Each number is 200 + 30 x the weight over its row's rms, rounded and kept within 0 to 999. Layers, rows and columns count from 0. The size before them is the row's rms in percent of the matrix's.

# gate: layer 2 MLP gate, 320x128, rms 0.051, rows 51-68, columns 0-127
# up: layer 2 MLP up, 320x128, rms 0.0431, rows 51-68, columns 0-127
# down: layer 2 MLP down (transposed), 320x128, rms 0.0329, rows 51-68, columns 0-127
gate51,088,201,222,178,191,218,137,256,245,197,182,150,213,185,156,176,175,216,209,186,249,193,214,199,188,238,172,211,196,238,235,203,180,168,170,160,153,226,195,205,175,191,132,211,222,222,186,239,213,188,184,177,116,191,206,259,258,176,191,228,166,231,226,191,185,222,223,207,204,233,184,146,284,239,172,174,194,212,139,221,213,228,151,159,183,193,185,198,157,226,223,222,224,204,220,203,248,202,214,196,236,150,214,239,206,214,217,214,221,219,203,157,172,232,200,240,183,209,174,177,195,281,226,206,168,199,203,214,222
up51,098,162,144,191,188,196,207,174,168,194,187,226,187,160,258,211,220,161,182,199,186,204,158,199,204,171,183,195,201,200,157,214,202,148,144,198,255,144,184,227,184,246,249,232,209,211,183,199,196,149,223,205,256,180,175,126,174,214,206,195,217,145,108,251,176,150,211,190,182,212,206,208,178,152,218,218,258,232,248,243,197,204,191,277,224,159,176,207,208,216,174,221,187,217,168,216,209,217,214,199,150,216,192,186,198,226,186,201,179,189,156,200,253,197,206,243,185,182,193,216,215,139,208,227,158,175,201,191,212
down51,092,226,165,257,156,183,195,244,232,279,173,177,252,209,181,186,180,230,170,155,185,227,215,192,162,243,167,222,251,175,178,221,202,134,235,194,190,227,198,235,167,165,234,183,218,223,226,231,192,225,167,215,189,185,196,184,194,210,219,220,213,200,189,274,173,162,162,134,187,204,155,235,194,193,170,205,205,175,225,176,196,199,142,208,170,216,226,170,220,238,149,250,147,210,187,158,145,247,150,283,192,200,212,209,200,201,210,189,176,194,221,210,180,230,185,207,227,205,209,251,198,205,218,178,195,188,174,217,174
gate52,037,195,183,168,245,198,159,178,227,141,189,157,220,209,138,174,200,220,231,179,249,244,209,220,241,232,142,207,211,202,222,209,147,184,186,242,232,245,194,217,206,173,130,181,218,174,266,226,170,165,178,194,170,264,208,188,242,193,198,181,120,237,234,175,198,184,217,188,223,194,195,231,241,248,153,211,188,192,189,222,170,212,178,173,178,191,210,207,146,244,231,251,218,182,203,243,165,188,198,195,231,256,232,191,176,204,181,206,180,214,200,226,237,237,261,205,183,245,214,211,208,226,244,201,176,212,214,201,195
up52,045,198,199,168,217,201,135,180,239,212,203,196,205,217,206,179,173,198,244,214,234,238,220,131,218,191,216,212,211,226,213,250,216,175,173,149,210,227,171,245,180,180,197,184,141,201,235,189,164,213,178,190,182,244,197,185,182,163,191,170,198,239,184,145,181,212,236,222,208,232,188,243,207,312,178,204,198,192,192,246,285,214,220,151,177,222,197,256,179,209,182,173,198,218,251,169,204,227,234,167,228,220,202,186,151,265,184,150,198,167,176,219,202,207,264,227,203,178,176,185,178,223,200,204,222,215,157,213,202
down52,041,160,190,181,234,222,193,150,227,195,157,182,209,213,209,210,237,191,229,176,221,230,191,186,231,196,153,200,209,200,198,205,185,281,181,174,198,196,125,205,179,227,174,204,278,237,213,208,158,146,223,179,171,204,137,241,215,175,167,215,228,200,170,173,218,165,127,194,193,174,194,241,190,198,185,213,223,213,242,225,273,177,202,151,176,223,174,271,186,214,204,225,191,186,189,244,177,215,200,185,208,184,138,166,209,150,213,182,193,224,205,178,199,209,257,183,177,244,174,189,195,191,202,194,205,293,216,209,198
gate53,033,176,181,229,216,224,227,235,200,243,196,247,198,163,245,223,202,209,166,214,187,158,184,193,230,206,227,197,216,183,177,155,236,209,207,191,217,172,235,189,229,254,253,231,191,182,142,190,200,257,206,190,216,187,174,198,184,194,189,184,240,248,149,170,210,187,191,256,183,248,184,222,201,163,223,241,155,210,248,174,242,216,205,245,198,143,182,191,167,147,165,167,209,194,222,231,179,155,186,200,201,203,125,190,180,184,230,208,252,141,230,191,215,240,171,238,179,257,221,195,204,179,140,201,175,249,150,189,217
up53,042,204,174,210,239,166,256,198,195,211,213,199,188,204,189,206,176,199,187,220,167,232,226,172,204,220,186,166,226,180,173,149,227,153,167,166,168,146,206,198,176,220,180,204,156,135,194,182,174,202,161,157,208,226,207,193,161,210,154,204,219,198,191,170,158,204,155,226,221,207,223,180,221,154,220,212,143,224,160,205,194,191,198,158,265,212,167,198,210,189,132,172,221,231,238,210,184,221,150,277,182,148,180,189,214,239,137,225,214,191,223,216,235,315,196,224,232,205,194,199,222,203,212,175,206,227,180,229,218
down53,033,211,176,192,170,190,257,138,229,157,199,257,227,212,192,180,150,164,188,172,210,255,190,201,211,197,172,194,216,215,195,158,244,161,175,174,194,161,198,170,232,254,211,190,216,192,160,200,181,167,208,155,192,196,175,202,224,199,171,201,169,212,179,211,211,212,220,225,208,219,264,189,211,221,192,282,151,193,254,182,202,200,246,172,230,180,206,205,202,242,194,164,237,146,252,205,183,223,184,201,185,138,205,170,228,193,208,163,264,236,192,139,225,248,153,206,239,204,177,178,165,210,168,214,212,241,189,176,137
gate54,144,184,215,158,211,234,209,219,261,206,234,193,212,152,188,192,231,210,243,150,216,179,162,248,217,202,233,194,206,233,195,138,210,212,170,231,226,191,183,190,206,192,180,200,223,190,150,160,192,192,177,229,154,265,172,198,195,153,218,202,172,194,200,160,231,173,191,176,204,216,190,191,196,229,169,227,261,237,208,196,211,214,165,236,178,201,175,198,185,236,176,163,182,216,182,185,181,268,173,178,263,183,190,195,182,239,185,245,168,133,162,206,133,200,221,145,225,187,214,176,238,221,291,187,217,235,153,169,194
up54,129,177,151,227,211,229,260,203,153,221,208,163,216,192,229,242,249,188,221,180,208,184,173,187,194,226,260,171,248,219,201,186,249,244,159,204,206,183,198,179,195,189,200,191,219,166,209,219,181,214,185,202,191,226,177,138,210,189,220,179,210,165,210,129,178,173,250,180,210,260,149,177,211,227,221,256,250,204,233,137,181,157,196,199,214,141,255,190,189,165,170,148,178,207,167,218,233,258,162,184,234,172,198,164,191,213,206,239,157,191,178,228,161,220,231,142,189,219,190,181,222,221,218,187,244,204,216,228,185
down54,133,270,193,235,267,187,233,186,179,227,172,237,198,259,217,273,184,174,176,173,204,235,226,194,166,205,169,222,164,149,197,257,198,195,215,212,204,167,184,181,186,164,226,198,198,206,203,220,228,247,200,221,219,155,257,187,147,232,151,196,212,159,184,204,137,182,247,196,233,182,211,206,211,203,221,209,208,173,223,200,236,191,189,195,252,199,235,176,207,146,171,190,188,200,200,247,138,168,204,213,172,211,203,186,188,176,171,214,203,224,211,201,267,199,173,195,190,229,212,169,211,178,177,167,278,205,262,255,169
gate55,054,180,155,196,186,198,237,143,147,188,176,178,163,193,186,180,199,205,167,196,189,175,174,220,180,177,175,145,249,200,195,231,210,162,182,202,169,220,177,203,179,171,178,181,173,247,289,193,162,222,205,250,208,215,191,210,168,205,196,220,152,182,152,222,173,190,156,206,195,195,215,151,167,195,181,217,251,217,212,213,223,192,173,211,236,206,199,206,214,221,198,203,199,224,229,179,199,262,168,185,121,190,221,218,209,157,181,167,197,230,122,185,232,146,182,174,193,214,231,209,205,91,214,243,189,158,177,231,209
up55,060,201,129,204,206,183,253,246,179,136,205,194,199,199,180,168,226,239,165,203,216,254,157,255,205,186,179,162,234,164,208,165,157,132,163,207,231,193,177,188,181,190,163,175,216,212,237,201,168,193,215,221,191,207,163,192,173,193,161,168,180,222,174,182,185,174,191,196,197,225,170,158,210,154,194,173,233,190,185,213,244,164,201,146,199,207,201,218,172,185,164,173,219,209,187,259,201,221,166,238,214,205,234,221,184,149,219,118,209,215,154,212,223,191,214,220,186,194,255,195,213,151,221,223,273,130,229,191,190
down55,054,197,196,247,233,181,174,168,192,264,150,221,213,175,199,181,183,182,148,208,271,140,190,150,171,173,193,195,247,257,158,211,178,191,231,205,198,189,252,213,249,139,224,218,227,196,210,171,190,207,222,217,227,202,207,225,209,224,170,190,177,213,193,204,186,202,245,184,140,213,198,223,200,232,230,186,169,225,231,201,182,183,234,163,162,167,189,231,205,163,195,207,202,234,219,198,190,123,177,177,195,217,205,203,208,212,257,214,162,178,232,178,226,210,140,185,174,221,269,281,146,230,230,234,176,215,211,213,181
gate56,046,173,228,192,171,209,162,215,250,192,184,166,225,170,206,182,183,195,213,182,218,246,267,178,212,208,209,151,171,216,211,177,150,163,212,215,176,166,167,202,196,218,183,190,225,210,195,245,206,140,207,185,160,190,164,233,238,249,239,222,174,180,232,186,180,170,239,156,217,237,213,198,174,215,171,155,227,180,191,223,220,200,147,235,149,200,172,174,198,259,194,216,219,173,199,152,205,219,220,204,221,192,215,272,251,199,240,206,172,189,172,143,166,168,140,243,204,163,192,210,176,229,270,192,162,209,271,197,188
up56,051,171,188,209,214,248,240,215,206,221,229,176,156,190,220,236,171,213,151,261,133,150,193,202,253,182,178,188,223,166,176,168,161,194,253,235,155,195,208,207,212,188,235,229,185,251,166,150,224,197,277,225,253,181,253,227,196,222,218,226,260,185,194,200,188,223,183,179,187,207,178,207,104,179,219,191,206,178,186,205,175,224,156,216,212,183,156,232,195,182,175,152,213,226,197,240,199,192,235,183,254,173,226,206,194,238,183,241,170,176,198,137,195,167,188,195,219,175,196,191,197,218,207,157,220,177,221,212,226
down56,049,216,202,204,183,206,204,191,194,198,209,243,200,176,177,169,200,175,218,178,237,172,218,169,205,172,212,200,196,211,110,262,250,214,159,193,227,173,192,196,172,240,253,224,224,192,252,195,211,137,202,209,220,251,183,161,205,209,133,242,187,201,196,210,245,173,156,164,240,204,213,172,199,148,252,151,176,197,182,220,167,165,196,263,171,239,191,235,211,200,217,233,204,180,167,167,187,203,207,137,179,179,184,202,244,208,256,167,216,196,216,217,179,192,222,222,194,132,216,202,235,195,243,166,181,219,208,151,136
gate57,055,205,293,274,177,210,176,239,224,225,222,179,189,223,212,161,175,214,166,230,180,199,193,211,223,238,242,241,192,146,210,225,251,162,222,182,224,173,235,202,238,225,205,231,153,200,198,159,200,278,176,173,172,188,236,175,226,165,196,206,192,187,217,192,237,198,229,182,190,181,187,182,259,220,165,239,187,231,152,148,240,213,242,187,249,235,230,214,171,206,223,211,169,178,200,145,237,184,207,224,217,211,206,216,176,247,178,149,223,192,228,184,152,216,230,211,181,222,190,233,169,250,167,190,208,157,187,229,198
up57,062,231,224,184,253,221,210,243,214,217,224,247,205,167,213,227,174,188,216,224,169,188,219,234,229,233,161,236,201,228,218,221,154,239,158,220,208,221,255,139,188,203,198,228,213,175,166,187,152,214,180,157,173,194,232,174,219,151,217,206,214,174,167,158,236,209,198,207,174,192,183,183,223,206,203,204,189,199,197,139,160,177,182,221,250,202,162,178,206,140,256,148,206,271,229,198,179,177,213,190,270,259,169,165,217,237,139,179,236,171,256,224,175,176,182,203,215,181,223,170,228,248,173,198,194,204,189,169,194
down57,058,202,233,217,169,205,175,184,190,199,238,142,213,175,191,162,214,252,217,173,194,190,211,169,228,206,192,182,195,162,197,214,183,187,225,207,181,203,221,191,237,225,237,197,191,216,231,160,196,238,200,181,152,198,168,179,198,207,202,220,258,185,199,148,232,176,174,175,210,165,149,183,219,206,218,227,246,220,187,193,194,205,231,176,203,149,129,226,157,221,211,197,213,204,199,177,188,175,239,113,176,206,165,199,238,231,189,190,232,224,236,137,231,122,199,119,194,234,234,269,228,201,133,196,240,198,231,203,240
gate58,042,182,162,184,175,186,234,173,228,171,200,221,183,201,230,240,217,175,251,268,156,220,201,141,256,168,196,215,190,220,192,173,188,237,270,178,216,232,203,217,255,245,201,223,196,226,211,195,195,221,208,187,226,185,177,240,142,176,225,229,261,187,189,160,192,195,161,241,214,185,205,175,120,146,237,200,214,160,229,186,196,204,185,230,196,174,208,251,227,174,196,169,192,215,174,190,173,206,204,200,158,223,210,202,231,207,238,210,285,234,213,228,249,207,181,214,169,182,255,196,228,152,181,220,222,219,239,239,181
up58,050,194,231,208,162,149,199,199,172,202,183,245,214,180,229,167,150,176,190,220,220,159,219,179,207,210,232,223,263,231,195,188,194,200,241,174,160,165,208,209,201,229,203,237,132,206,189,197,219,212,207,217,212,148,213,167,204,173,215,235,256,186,211,236,197,219,195,206,191,198,232,276,203,266,182,262,136,197,209,147,190,202,243,216,176,212,199,201,172,182,192,280,171,195,251,186,230,162,232,226,228,241,182,169,185,171,214,217,249,213,246,205,192,241,238,167,205,233,191,222,156,242,187,146,188,207,151,184,218
down58,041,187,175,179,137,226,152,253,188,167,220,192,233,197,182,230,176,195,134,231,194,157,179,173,240,203,237,182,268,169,200,182,178,173,207,200,163,199,159,196,296,199,151,226,172,198,203,216,211,214,225,179,236,178,258,237,210,251,212,173,240,221,187,243,169,204,189,205,208,189,150,226,175,273,156,191,151,217,199,181,188,247,173,183,189,164,212,202,201,175,268,188,173,206,222,261,232,183,198,234,186,211,225,175,214,182,187,214,206,162,198,191,211,195,236,204,254,255,221,224,237,196,203,204,213,234,201,185,202
gate59,150,169,179,195,224,206,203,157,222,185,263,273,196,178,264,217,256,219,229,243,186,169,215,267,169,195,211,190,198,234,160,186,224,190,219,150,206,220,179,236,231,203,171,208,234,178,201,228,188,215,246,234,203,199,242,261,198,185,220,248,238,246,176,234,242,197,196,202,183,155,231,178,183,115,195,198,207,180,174,205,221,187,194,197,142,211,243,247,204,222,130,213,208,214,214,238,223,275,168,242,179,173,188,196,176,201,167,209,239,211,182,206,150,165,197,202,166,223,220,205,195,185,206,217,200,201,184,154,204
up59,140,242,234,185,240,207,214,195,245,191,178,202,189,231,203,142,177,218,176,184,228,191,186,208,220,166,199,206,212,217,196,173,169,217,171,219,205,180,236,146,223,157,220,190,170,148,168,202,227,188,163,192,195,221,175,179,220,176,193,223,140,212,251,131,200,182,182,163,224,246,146,237,188,241,175,191,191,218,226,181,211,202,218,229,243,229,150,215,228,199,228,169,180,197,153,126,154,117,237,165,233,193,159,199,246,207,189,180,162,178,194,103,223,198,191,197,233,218,193,208,217,230,181,175,200,210,162,160,211
down59,144,294,269,210,209,254,227,159,193,193,186,212,198,172,204,210,171,218,191,167,152,203,182,231,226,186,169,174,231,234,188,218,175,190,201,209,218,199,256,236,215,174,195,189,174,145,180,171,259,147,158,201,164,226,189,211,164,187,185,249,184,218,220,177,176,195,221,153,254,238,169,251,187,219,196,184,203,231,234,192,224,243,225,254,199,191,182,192,234,166,201,148,200,214,194,184,198,173,224,186,225,229,183,221,268,204,151,149,143,180,196,178,206,196,175,160,202,179,219,219,155,195,165,195,180,247,175,154,178
gate60,145,233,220,144,210,214,150,165,192,179,190,254,196,186,232,248,180,208,218,186,179,203,230,158,222,246,171,200,239,238,181,176,167,258,211,214,163,203,199,205,164,204,213,164,146,173,165,165,199,240,156,197,203,202,175,237,214,192,229,223,162,178,203,235,266,212,204,270,243,137,205,241,216,182,188,187,191,190,228,192,212,188,198,220,190,178,189,262,187,161,185,216,207,212,208,261,193,228,176,223,241,249,131,188,199,210,253,207,215,193,179,165,205,147,181,227,236,251,189,214,179,175,202,241,214,203,207,234,266
up60,132,195,196,198,170,230,206,251,168,229,137,211,190,200,233,175,179,210,199,203,165,199,242,126,217,214,179,240,241,203,212,189,140,201,165,241,153,180,200,178,157,261,246,170,196,174,200,209,130,238,205,166,169,200,200,190,250,183,188,183,191,193,249,238,231,232,222,244,226,177,176,205,194,200,179,201,216,175,228,161,175,201,220,214,193,169,247,195,180,130,200,213,201,223,188,288,239,206,190,191,218,236,164,197,198,192,261,225,223,218,218,213,219,191,165,227,214,239,164,192,155,169,216,245,193,182,249,243,221
down60,147,153,204,190,206,267,240,204,139,245,181,230,211,164,183,220,219,196,259,177,230,240,246,189,219,215,183,197,262,220,216,180,184,223,212,263,176,213,220,128,187,284,225,181,193,206,183,189,202,227,181,133,224,217,174,201,230,193,183,175,223,174,221,205,144,192,233,214,227,173,187,234,208,208,217,174,168,225,198,161,240,180,197,211,229,195,221,205,188,192,202,253,219,246,167,241,204,196,162,157,233,211,182,247,249,217,228,161,198,159,210,193,233,188,183,198,175,201,169,160,152,182,239,182,218,155,256,202,221
gate61,065,205,281,180,263,128,172,196,209,210,179,234,172,218,222,206,174,180,230,256,194,234,165,244,186,190,255,235,221,215,230,154,191,161,190,131,189,186,196,197,212,169,189,207,207,179,161,180,160,213,171,219,208,207,253,213,274,183,197,209,211,181,234,230,167,198,209,173,172,138,205,201,183,226,210,188,197,209,177,236,176,209,178,251,171,128,258,182,187,204,186,232,183,208,167,253,185,183,195,201,247,203,125,189,216,174,178,215,178,207,269,194,176,158,198,178,195,205,204,220,205,181,207,196,144,219,224,184,194
up61,070,210,221,250,196,171,183,190,182,223,203,296,196,182,231,215,208,218,254,180,172,184,246,168,198,199,221,221,214,222,155,147,218,199,195,212,206,202,219,205,198,224,217,203,257,212,175,191,222,217,234,213,237,149,168,250,178,180,177,219,223,192,207,224,145,216,179,195,114,179,189,184,179,181,189,197,191,197,220,154,160,190,211,246,150,191,146,165,200,209,244,232,163,146,185,181,196,184,217,202,221,216,181,211,155,137,189,210,180,229,277,161,166,168,201,207,176,253,238,209,172,192,209,188,216,188,261,201,142
down61,065,141,191,223,161,158,176,249,196,243,208,271,200,179,235,160,250,240,208,155,186,175,232,174,191,234,271,183,188,191,196,182,169,257,201,220,249,223,212,233,245,145,163,203,205,246,230,202,253,162,219,169,244,218,209,193,232,228,203,220,183,212,215,183,205,236,206,149,175,274,176,216,217,174,220,220,204,267,198,197,175,188,198,192,184,217,153,177,182,206,220,252,205,225,216,179,233,209,186,174,188,243,226,237,179,169,171,215,230,218,211,178,216,173,185,190,183,196,223,188,149,234,180,186,165,192,206,135,223
gate62,094,164,182,150,221,248,185,216,148,238,214,167,181,204,162,220,234,222,199,235,234,203,183,183,201,191,221,146,195,213,171,151,199,203,159,177,219,221,185,179,194,237,169,192,200,243,220,196,181,201,174,233,152,211,190,272,151,222,178,165,177,209,222,201,209,213,205,192,209,210,250,228,180,190,253,238,230,214,244,238,202,236,219,243,164,227,194,220,250,192,153,175,231,192,181,242,209,261,218,191,154,210,199,192,198,166,172,176,198,228,212,262,230,246,225,232,234,243,142,174,222,163,202,197,266,218,166,254,167
up62,117,222,263,207,169,175,223,186,252,206,176,249,225,199,205,181,154,186,180,183,214,197,215,214,211,205,184,270,200,152,200,239,156,210,198,213,197,201,230,177,212,189,189,194,229,171,173,258,254,180,163,182,167,179,213,161,255,197,218,191,245,211,235,244,192,194,249,176,184,220,183,209,248,278,159,162,195,174,185,213,138,185,189,206,188,198,239,205,233,177,299,217,190,188,188,170,218,138,213,191,180,219,213,207,215,201,218,244,193,206,240,178,168,165,202,169,187,171,239,257,193,230,184,198,124,206,204,189,183
down62,101,199,156,169,213,155,223,237,190,144,151,176,164,183,225,202,185,234,161,197,212,221,244,185,192,175,202,170,190,187,190,103,219,202,197,230,221,167,168,240,226,165,209,193,208,184,250,221,187,149,200,215,179,238,204,266,227,197,199,207,171,227,113,245,180,224,193,206,181,224,189,222,265,217,188,232,170,175,215,140,181,223,194,185,178,154,185,259,233,180,168,229,213,246,160,212,206,195,132,206,195,147,225,196,134,247,231,197,162,193,175,201,177,189,221,212,197,162,184,175,217,189,219,199,197,194,188,198,193
gate63,174,157,222,180,215,161,204,196,199,212,195,215,239,191,194,221,202,259,180,188,216,203,199,228,174,216,260,197,180,229,218,153,178,181,178,151,198,207,194,225,217,206,213,195,191,199,222,189,162,193,188,226,214,214,179,195,208,165,188,196,144,194,148,216,223,183,154,216,220,232,215,214,252,183,189,187,211,130,202,230,172,247,212,242,235,205,212,189,176,193,210,172,226,228,160,241,183,274,274,172,254,202,206,205,225,247,213,216,216,199,272,236,206,224,146,274,190,251,271,239,224,183,263,176,237,172,183,187,200
up63,166,226,173,172,239,195,173,229,226,184,218,238,191,186,208,162,196,174,246,197,239,195,208,197,220,199,159,181,224,188,172,197,231,251,228,229,240,174,205,204,174,196,174,141,218,180,149,181,227,177,206,237,188,179,216,159,191,215,221,255,185,168,210,199,199,185,224,196,196,116,199,251,154,185,157,209,239,241,242,206,213,176,215,190,149,224,189,234,207,213,157,248,198,157,214,157,166,165,190,201,165,220,145,202,175,165,157,170,196,200,128,123,205,165,246,150,226,200,161,202,203,181,158,202,178,244,165,216,195
down63,177,255,170,197,254,200,219,203,202,177,229,186,206,174,181,166,197,170,244,249,239,227,167,197,224,185,167,158,199,203,211,142,181,242,237,170,280,177,242,174,172,199,225,180,213,168,155,201,239,175,221,232,162,236,244,160,155,210,250,261,172,226,172,242,169,189,211,221,192,157,203,211,210,157,178,178,235,205,207,209,211,226,202,234,158,187,221,214,249,194,164,202,155,133,198,207,220,194,206,191,211,165,179,177,189,223,182,166,176,153,195,201,186,183,180,222,295,194,204,251,196,204,186,168,171,223,181,212,182
gate64,092,184,207,225,188,183,255,210,185,180,236,284,237,194,153,206,200,187,229,234,197,187,203,244,147,185,180,210,144,214,227,156,208,239,175,198,204,184,209,174,232,248,240,189,201,217,205,169,163,233,230,152,252,244,205,195,165,190,197,249,174,194,163,153,176,170,192,227,223,194,197,180,196,198,217,203,185,198,202,199,200,211,199,200,190,162,185,193,194,152,226,177,259,205,201,221,176,216,217,196,244,249,207,135,183,233,168,301,154,166,194,172,214,274,187,191,209,203,206,217,157,178,132,196,216,220,162,232,210
up64,097,203,176,207,232,199,184,193,230,141,174,165,209,203,194,261,235,233,169,240,217,192,206,187,179,242,193,186,201,140,237,174,138,224,130,231,197,237,181,208,201,204,184,236,272,158,214,218,217,142,194,206,230,230,206,218,177,251,176,177,209,240,232,170,214,186,166,223,216,203,167,185,233,202,153,233,249,208,184,183,226,194,194,198,207,211,155,184,186,215,186,144,176,204,160,245,198,220,216,164,252,182,174,229,212,217,195,192,226,177,155,260,233,182,159,240,219,198,196,146,268,231,240,214,227,231,209,161,207
down64,092,179,217,193,194,201,235,202,243,177,160,170,230,214,165,265,201,213,180,240,198,194,207,158,181,231,192,196,199,147,199,203,175,178,199,210,208,230,187,250,188,190,137,235,230,204,244,263,188,131,204,224,215,231,185,206,192,217,241,188,169,218,240,209,177,176,160,250,242,227,189,200,193,162,131,214,238,145,197,153,236,210,250,206,217,223,165,244,201,224,188,187,203,234,210,165,191,230,192,189,232,219,150,197,168,202,215,178,265,207,178,218,169,178,241,233,221,199,156,191,236,255,226,232,178,123,213,191,173
gate65,054,193,207,181,219,228,217,172,188,179,230,151,237,175,154,187,225,221,199,214,197,219,208,205,173,203,173,181,188,189,212,220,218,222,132,181,188,183,160,230,179,194,171,179,202,216,224,204,227,200,220,208,188,206,241,212,149,160,183,214,129,190,226,179,211,195,223,158,220,178,198,158,227,152,165,158,217,190,200,241,214,178,190,132,127,184,196,264,188,258,155,161,207,176,197,187,173,235,187,176,233,140,178,156,196,149,167,195,262,246,197,182,234,179,176,163,230,159,187,174,225,193,242,252,249,150,222,208,170
up65,066,215,158,210,239,229,183,224,168,177,249,241,191,159,245,240,219,244,183,215,190,201,172,171,228,166,201,204,214,182,246,216,191,255,214,200,201,220,172,163,212,205,226,205,210,202,262,193,122,199,175,211,214,249,211,168,159,224,202,159,196,200,146,178,268,160,174,217,210,202,181,192,206,161,208,222,216,218,193,148,232,184,262,199,195,190,216,181,146,202,160,125,237,262,216,242,162,231,203,184,249,202,177,214,197,192,216,161,209,172,231,251,206,244,188,214,227,204,153,177,242,205,191,219,235,220,187,148,213
down65,063,217,264,182,208,189,221,231,234,222,202,198,192,245,209,208,262,240,287,185,147,213,245,174,190,289,205,213,226,211,186,230,178,226,228,198,221,169,215,209,217,219,146,211,188,235,229,173,202,247,151,241,178,196,297,186,150,160,171,177,206,187,238,230,170,192,178,196,200,238,189,148,167,159,154,177,188,197,157,175,206,205,207,186,193,208,163,195,191,237,215,154,188,198,233,215,147,204,192,210,205,167,183,175,195,190,182,181,227,171,216,242,190,203,169,214,186,211,186,216,223,189,237,221,189,214,209,262,151
gate66,041,193,180,215,223,215,180,249,224,199,171,201,166,227,161,171,224,210,193,314,205,200,219,210,227,238,189,219,168,205,190,160,207,126,148,184,178,130,204,175,148,230,195,150,209,229,237,211,222,200,216,212,142,229,172,171,210,229,201,192,199,215,191,208,203,187,209,222,195,217,203,127,225,206,162,116,188,228,211,153,200,200,204,185,189,185,186,198,210,201,118,231,205,192,202,145,204,217,187,177,176,211,231,180,200,173,243,214,214,193,220,161,164,169,156,196,195,141,178,228,158,171,201,230,168,202,240,232,192
up66,048,201,161,200,194,181,182,184,179,198,177,195,228,201,139,147,165,188,240,222,230,201,234,225,170,250,235,175,225,190,198,206,132,193,185,228,185,213,172,209,177,195,204,205,245,177,167,198,236,172,158,194,152,159,171,197,235,185,226,144,226,151,177,207,197,188,262,176,153,207,187,172,257,220,153,199,175,218,149,238,181,189,181,173,156,241,172,175,190,220,261,197,158,189,223,223,198,239,218,255,199,174,199,192,215,143,225,157,172,210,256,159,151,189,165,201,182,211,224,223,189,228,256,174,157,196,170,173,214
down66,042,243,200,213,180,175,224,191,196,209,193,264,229,212,101,185,216,211,252,223,212,203,185,164,201,197,237,200,278,158,196,172,224,217,234,181,154,171,180,250,203,177,205,200,242,223,187,220,197,256,238,237,222,147,191,190,226,193,198,162,224,192,230,216,230,190,225,208,187,219,227,174,186,178,240,214,227,208,175,208,188,216,177,187,205,173,190,202,227,203,222,240,230,217,232,248,197,195,205,236,163,183,215,156,138,143,243,185,210,170,228,126,193,247,200,245,229,213,231,188,212,195,228,206,168,147,211,179,276
gate67,096,164,271,226,186,197,229,234,216,214,240,230,223,188,179,177,171,199,212,224,215,223,219,227,190,252,208,217,178,179,216,177,217,232,176,176,183,223,229,158,182,193,193,228,198,171,214,204,234,190,184,166,161,173,232,218,261,165,234,221,174,198,253,168,237,204,207,196,176,189,164,181,291,188,196,190,174,219,145,182,159,171,197,199,170,200,227,170,188,219,203,225,179,247,183,188,231,197,209,194,244,180,162,215,206,241,221,247,239,172,217,250,157,282,208,215,193,262,203,191,217,291,207,206,255,186,245,188,188
up67,109,187,251,213,180,201,204,188,250,200,201,197,238,215,159,170,160,191,168,197,260,195,231,195,208,248,236,230,198,177,225,162,204,227,154,203,179,191,250,193,194,186,188,218,178,196,156,195,202,166,155,173,141,169,237,200,278,180,194,248,169,208,249,192,198,234,192,203,171,237,210,190,259,266,166,168,199,192,169,195,198,211,184,192,197,207,212,166,208,249,258,239,184,163,174,145,226,178,259,204,253,175,177,240,187,239,224,218,179,168,192,148,173,231,203,230,202,210,221,202,178,270,239,216,157,226,215,195,190
down67,100,233,223,179,210,175,217,182,204,220,186,209,152,140,178,197,231,214,188,229,153,181,204,208,214,218,219,222,180,200,184,159,193,211,183,195,204,240,219,225,207,201,218,191,221,221,188,180,220,252,217,181,188,208,153,181,143,211,165,135,208,199,236,121,203,240,195,242,162,241,243,191,214,230,254,188,185,210,168,210,220,212,196,166,173,236,151,282,252,177,239,181,204,171,179,220,206,114,254,171,174,261,227,206,235,222,175,210,252,248,205,149,200,206,242,182,199,189,218,181,217,158,157,195,184,223,192,192,185
gate68,036,177,255,129,217,224,193,223,253,161,204,139,202,175,183,152,223,185,200,133,217,215,217,171,198,220,183,179,168,195,208,174,170,247,222,182,169,190,159,230,223,182,173,208,133,153,180,218,246,209,201,195,124,205,191,267,176,129,242,201,210,241,234,195,232,236,222,211,184,171,195,229,147,210,191,219,158,193,205,196,195,174,204,183,160,129,177,226,233,223,186,202,174,165,205,193,202,165,200,210,205,220,231,218,234,206,145,216,185,257,162,184,178,174,216,206,184,174,190,172,149,155,223,194,184,212,206,188,213
up68,042,191,245,221,141,248,206,179,171,165,256,226,205,159,193,205,198,221,210,162,189,199,196,205,203,167,176,156,203,223,223,226,193,269,255,181,220,210,223,200,239,199,212,201,172,220,199,185,174,214,218,189,246,201,155,284,166,209,188,210,191,224,230,191,226,236,170,236,182,151,183,209,137,177,225,259,201,185,184,118,190,199,217,219,169,222,198,186,236,201,234,202,194,196,145,157,217,188,185,180,195,267,157,183,172,254,220,195,208,184,200,229,179,222,262,216,196,240,187,202,208,242,154,176,204,182,181,130,172
down68,038,198,196,226,209,208,198,186,221,169,156,213,220,167,202,191,268,174,155,240,130,186,200,185,200,211,210,228,167,271,184,220,219,148,188,239,221,178,211,257,231,164,196,217,200,196,215,209,210,222,166,213,189,158,237,216,148,157,225,224,192,154,260,226,210,251,233,194,217,195,221,164,185,149,185,204,183,212,191,130,210,199,179,167,231,225,196,162,219,204,208,138,165,172,221,198,189,174,158,162,238,211,175,215,169,154,195,250,203,206,146,232,208,177,208,214,168,198,264,189,233,174,202,211,208,228,202,282,198